{"attn_scale": 0.125, "lr_head": 0.00601, "warmup_steps": 200, "decay_fraction": 0.92, "seq_len": 512, "steps": 10853}
Each number is 128 + 32 x the weight over its row's rms, rounded and kept within 0 to 255. Layers, rows and columns count from 0. The size above them is the row's rms in percent of the matrix's.

# layer 11 attention key, 256x256, rms 0.0834, rows 160-165, columns 0-255
size [ 53  61  53  61  59  56]
[[147 129 178 159 104 120  89 131 100 155 152  90 158 133 147 145 106 174 161  47 111 156 173  98 128  69 160 173 119 135 148 126  71 156 137 181 143 101 152 103 148  95 148 136 107 135 121 101 129  88 115 144 121 166  89 113 143 152 184  94 232 125 137 187 148 144  66 137 117 180 156 115 130 173  98  44 121 130 104 118 144  99 146 133 117 118 105 137 118 191 145 151 134  58  75 114 128 106 116 135  97 132  79  72 140 127 172 108 154  89 168  74 152  84 148 106 141  97 167  53 149  85  85 108 172 181 153 155 100  90 149 122 151 112 112 151 140  74 133 110 108 144 114 100 123  81 158 158  78 107  89 125 165 134  95 123 170 130  93 122 120 111  83 131 170 108 166  42  94 121 167 123  95  85 113 121  98 135  88 130 183 134 157 125 110 105 121 130  60 130  97 117 117 103  95 124 157 104  94  79 100 112  84 173 172 137  88 117 103 119  91 126 102 156 114 169  86 113 158 130 163  77 112 151 102  89 167  88 157 122 152 197 164 142 154 126  98 149 194  80 117 133  85 163 161 165 132 129  82 105 113 159  93 137 161 171]
 [115  86 100 145 137 164  46 149  84 162 116 110  95 124 123 138 159 111 144 126 123 164 113 133 129  99 100 117 161 132 152 128 100  88 125 141 168 209  95 118 133 100  82 178 135 119 141  77 113 111  51 107 159 139  79 143 154 134 119 119  94 149  87 125 118  99 111 150 167  84  76 130 185  70 100 177 141  85 144 123 130 145 180 126 163 133 150 158 119 149 159  56 132 101 110 114 135 129 142 162 134 114 142 122  98 130 129 137 132 131 118 159 182 198 104 152  95 113 117 145 130 158 156  94 134 133 133 142 113  91 124 135 152  66 165  90 151 144 187 130 161 106 171 178 160 111  88  75 156 110 114 159 116  99  88  75 111 108 119 174 115 140 135  99 134 160 117 145 119 137 144 139 127 169 118  96 109 109 192 140 158 111  99 140 161  89  78 164 178  86  89  68 124  79 157  98 150 181 133 145  95  98 165  78 119 135 137 181 109  85 192 134  99 246  71 158  96 116 129 111 174  62 102 176 126 166 124 138 127 110 159  91 123 107 144 162 110 136 194 165 150 132  92 193 124 132  56 106  87 107 178 147 103 121 198 156]
 [133 139 152  94 180  83  96 138 183 191 124  96 128 101 170 102 148 122 112  64 122  69 162 180 119 128 142 127 124 125  90 118 175 155 122  74 140  82 138 140 123 144 141  90 129 122  69  96 155 106 196 162 147 146 130 162 134 123 112 109 121 128 108  97 161 162 157 145 168  96  66  70 173 147 224 125 154 106 124 150 118  88 103 140 145 136 147 133 154 154 176 182 132 125 140 130  99 119  60 161 114  70 178 159 100 102 112 191 108 154  96 148  87 129 161 125 151 132  95 166  80  97 132 130  88 147  79 114 136 130 140 154 173 199 107  96 122 128  99 146 132 108  71  92 114 147 114  95 158  52  97 136 125 132 184 135 112 111 119 160 110 109 180 113 173 157  98  65 139 158 108 114 131 144 197 163 143 150 132 128  61 105 126 137  41 174 154 118 106 124 164 129 145  88  93 167 124 196 121 131 175 143 141  72  79 100 136 133 190  80  82  89 113 149 121 161 114 130 155 106  59 153  79 157 135 138 119 125 137 165 130 132 116 132  80 137 172 145 122 115 209  66 178 137 139 147 148 136 130 113 102 105 134 161 155 137]
 [106 175 137 136 102 115  84 162 191  86 105  69  91  81 124 164 153 125 137 136 159 160 155 117 152  96  71 115  74 195 131 235  99 178 170 154 112 139 150 128 179  70 108 114  86 131 100 107 112 110 136 126 121 134  91 153 137 139  94 105  76 122 126 140 134 101 173 160  80 154 117 108 128 103  67 132  78 110 154 149 100 179 131  92 155 117 136  84 139 114 156 152  98 183  98 140 103 151 139  99  81 138 103 135 128  88 122 109 113  90 130 120 136  64 121 104 149  61 172 157 168 115 100 182 125 134 148 170 111 125  69 134 144 102 114 139 124 116 133 133 104 137  27 168 154 143 132 160 106 144 119 160 130  70 134 102 149 104  61  90 182 122 126 131 148 116 142 120  80 135 125  91  94 151  49 146 142 161  95 137 163 113  61 204  95 112 147 129 108 128  80 172 184 134  82 103 119  81 142  90 129 136 172  96 165  75 130  75  76 144 154 141  55 128 179 129 157 142 106 137 158 111  99 141 130  96  95  85 137 139 129 173 127 137 102 102 200 164 111 103 100  93  97 174 149 160 123 142  95 121 138 113 144 146 161  91]
 [111  79 110 153 187 145  88 147 194 117  38 137 139 105  80  79 103 122 146 127 129 122 129 115 154  92  81 122  95 174 123 169 146 122 155 105 129 151 148 191 112 126 130 139 118 106  97 147 115 163 145 157 112  97 123  95  57 113 126  94 131 125 149  99 141 122 181 116 185 116  87 106 121 124  68 136 122 129 145  84 117 101 117 134 154 143 180 166 172 162 111 173 100 188 147 141  79 135 167 119 187 134 137 134 125 151 158 137  93 112 154 125  65  82 161 184 178  88 135 116 138 149 137 135  57 133 107 111 153 165 156 116 155 166 115 147 154  95 150 150 160 139 142  59  39 161 137 107 110 168 138 158 127 140 143  95  96 153 141 117 167 104  62 170 130 183 104 118 190 168 105 167 132 121  82 143 130 176 150 160 137 104 104 163 181 132 111 146  83 148 154 124  83 215 123  83 138  81 129 140  78 146 145 139 101 133 207  87 122 104 147  93 112 101 182 130 156 113 191  99 169 139  80  89 114 137  81  94 133 131 110 101  98 146  92 123 116 144 142 198 140  90 171  88 118  76  68 119 129 123 156  90 133 129 192 114]
 [133 153 105 122 131 128 151 187  89 125 132 159 127 146 132 179 111 106 110 152 145  55 102 126 120 130 146 117  76 204  79 178 109 140  97 116 164 203 154 134 145 159 165 191 108 109  87  93 113 121 119 116 151 114 116  84 134 122 116  83 137 156  83 134 140 152  88 178 111  57 138 118 173  86 138 146 123  83 110 103  76 139 198  68 149 168 149 113 143  99 184 184 166 157 166 173 121 107 101 140 127  96 116 105  97  94 121 105 146 101 117 128 148  94 165 107 113 124 141 123  89 155 129 153 145 141 133 182 183 147  76 125 136 144 150 106 224 122 139 173 134 139  66 132  98 116 165 129 151 120 152 119 129  87 127 124  50 116 144 117 159 123  89 143 125 175  85 105 134 227 172 112 115 146 158 108 101 184 118  85  68 159 135 129 133  89 104 147  87  55 111  71 112 125 146 119 109  82  88 129  86 148 134 121 119  57 247 123  99 162 115 141 102 172 101 116 134 122 156  93 150 131 121 147 165 145  67 133 105 130 147 151 105  97 134 177 193 156 140 160 162 139 128 160 138 145 146 136 166 153  84 118 127  96 143 144]]
# layer 11 attention query, 256x256, rms 0.0814, rows 161-166, columns 0-255
size [ 58  58  62  53  56  61]
[[113 113 142 126 146 119 125  97  79  73 172 147 101 113 118 149 150  98 110 133 147  63  69  95 108 112 107 193 137 148 116 133 150 125  94 156 184 211 117 130 184 133 160 150 133  89 109 133 117 178 137 156 130 132 182  95  72 131 119 128 127 142 102 117 111 121 167 150 112 118 117 152 110 115 117 143 127 130 134 102 161 124 154  93 193 106 156 120 123 142  35 147 211  81 154 142 140 128 150 148 137 114 136 130 112 121 109 118  83 151 103 124 110  90 202 149 156 163 140 190 156  91  89  97  60 122 102 143 110 109 174 163 127 120 184 122  54 137 152 211 105 157 131 105 101 171 129 198  46  80 120 145 194 104  98 155 140  96 127  61 136 122  40 149 112  81 106 123  45 184  88 140  97 139 141 116 138 119 134 170 113 149  91 108  94 143 143 166 138  98 122 140 136 100 175  51 101 121 141 144 152 160 125 120  84 135 154  92 105 115 124 159  85 110 121 123 162 112  84 128 136 174 116 142 144 177 104 170 140  83 119  95 118 112 128  93  79 107 144 110 131 184 165 113  98 137 156 204 146 113 130 136 168  97 166 158]
 [130 136 182 160  98  97 149 158 113  77 145 145 150 156  82 216  76 131 157 145 141  41  86  95  73 124 132 184 144 107 121 173 115 125 182 127 139  94 145 133 165 161 179 131 116  86 161 155 104 119 113 144  85 126 112  96 123 119 114 132  97 155 106 137  85 130 120 159 187  98 135 139 117 221 112 117 116  69 129  33 158 101  86 120 119 186 128  60 141 132 111  98  90 149 163 132 141 140 141 121 189 145  86 155 125 130 154 118 163 102 118 108 158 102 126 154 127 120 118  61 126 197 111 122 167 121 110 153 167 145  55  77 111 142  93 143  92 128 125 146 139 180  81 122  92 124 178 117 126 161 175 107 113  62 136 138 103 112  95 156 146 178 126 168 162 177 111 171 168 136  99  71  96  87 116  76  97 130  60  90 102 138 118 139 118 124 120 169  81 155 131  99 142 182  93 170 103 105 136 115 142  51 114 109 164 138 122  81 118 152 113 127 125 134  86  95 143 151 184 128 115 135 175 154 171  68  67  73 123  74 170 134 141 128  64 126 146 102 106 103  99  94 141 132 129 133 120  84 121 123 115 112 136 154 155 140]
 [126  64 165 140 115 115 204 126 118 195 164  69 146 142 184  88  99 125  72 117  90 205 161 158  67 138 169 125 181  61 143 116  84 111  78 150 126 204 120 168 121 136 185  71 115 155 153 147 158  98 121 194 195 123 106 149 117  89 158 145 106 132  66 129 127  99 140 121 114 122  87 119 150 125 157 144 133 144 163 135 137 117  85 134  99  81 122 147 109 103  90 123 126 114 192 107 125  90  95 197  41 108  82  83 217 160 120 152 105 146 134 152 153 163 175 125 115 131 169 144 114 117 173 113 177 183  89 104 145 154 140 129 162 136 129 135 136 149 148  91 180 124 159 158 140 123 135 124 147 117  92 101 129 112 143 128 135 112 162 134 118  77 150 146 126 159 134 150 157 111 146 169 170 122 144 132 117  46 135  69 144 146 151 158 121 196 153 151 137 140  99 142 117  66 192 132 151 156 126 159 136 139 143 108 123 143 111 111 163 139 122  94 150 151 106 125 124  95 163 148 150  71 108 133 133 114 167 123 113  49 157 105  82 132 148 178  91 117 173 141 155 124 172  92 122 151  88 122  97  83 115 113  43 173 139 125]
 [117  42  91 127 209  92 198 180 159 151 149 162 170 130 147 143 158 151 108  97 101 113 139  90  88  84 125 146 167  92 176 128 149 120 139 140 145 186 145 133  92 107  80 118 114 158 124 113 141 103  72 121 156 137 153 164 113 112 156 154 106 143  88 119 143 166  76 187 171 132 118 171  91 134 158 161 157 125 157 148 113 162 157 136 198 145 103 147 114 197 128  98 120 159  92 169 170 150 144 133  91  94 136 125 123  46  97 187 195 162 130 119  68 160 226  86 124 135 170 114 107 136 104 163 183 132 111 147 154 130  62 161 170 117  77 151 121 128 129 101 123 123  63 134 174 147 159 137  96 158  93 117 146 115 157 158 124 153 106 105  77 191 188 110 150 103 106 143  75 118 150 134 113 153 197 120 121 104 163 139 100 157 152 149 115 135 137 117 155 113 132 123 149  99 121 171  77 157 119  99 138 109 127 125  79 185 136 168  89 107 153 135 143 201 113 128 156 146  80 136  95 147  75 160 135 119 152 147 133 134 112  75 106 118 184 126 159 156  98 129 106 119 143  33 127  89 184 128 132 114 115 130 126 135  91  91]
 [171 149 124 114  79 103 155 160 158 121 152 137 172 129 102 168 153 121 121 148 107 158 199 118 101  91 106 134 165  94 114 153 206 126 104 105 105 122  58 108 132 115 127  52 173  67 135 130 153  66 123 138  90  62  86 217 148 136 132 131 117 147 121 113  89 133 126 118 107 146 108 148 154 176 154 141 125  91  96 147 118 132  93 111 112 151  87 171 118 197 137  46 128 139 112 123 146 114  94 149 126 113 101 106 131  69 193 163 163  71 179 160 156 125 116 156 136 174  66 156 187 153 170  79 170  83 123 107 123 136 152 158  97 155 153 104 115 106 129 126 129 136 127 150 137 155 122 149  45 134 167  73 135  98 107 112 154  84 105  78 104 134 194 141 124  97 116  94 118 133 135 121  99 161 116 118 142  83 103  80  89  85 105 131 172 145  91 144 104 157 161 143 181  84  88 124 115 119 132 115  85  91 159 127 181 178 136 145 161 171 151 129 131 180 151 116 100  96 151  94  90 168 113 190 203 136 175 121  85  62 105 120  85 122 157 139 159 137 106 110 118 116 161 111 153  57 100 137 153  75 133 114 150 102 118  82]
 [193 109 150 140 118  56 126 132 141 124 119 184 139 158 146 108 125 131 123 181  87 150 183 112  95  69 116 154 103  68 169 148 147 190 133 135 160 122 117 145 216 100  85  97 128 108 211 134 125  68 168 128 157 148  92 145 160 141  90 142 165 106 194 117  92  97 139 113 153 136 134  92  86 126 146 132 165  81 121  92 123 140 130 149 169 178 116 157 104 173 121  87 139  99 118  77 145 115  96  63 138 102 105 132  97 120 113  99  84 151 137 128 165 126 131 155 146 171 125 128 104 162  73 112  80 110 110  90  97 100 112 114 111 179 199 113 174 129 105 103 129 138 174 180 125 173 138 188 144 135 158  25 145 148  88 120  51  49 126 174 133 145 146  86 173 137 119 100  98  90 140  80  86 103 146 159 128 131  47 157 133 176  87 126 140 138 101 119 154 111 124 141 114 124  96 103 159 104 152  94 147 132 151 129 174  99 166 178 211 153 125 156  71 118 156 126 128 120 103  88 110  74  95 131  63 115 120 140 124  94  94 133 126 138 155 113 103 143 111 132 102 129 126 125 122 137 174 106 152 116 120  75 155 172  78 108]]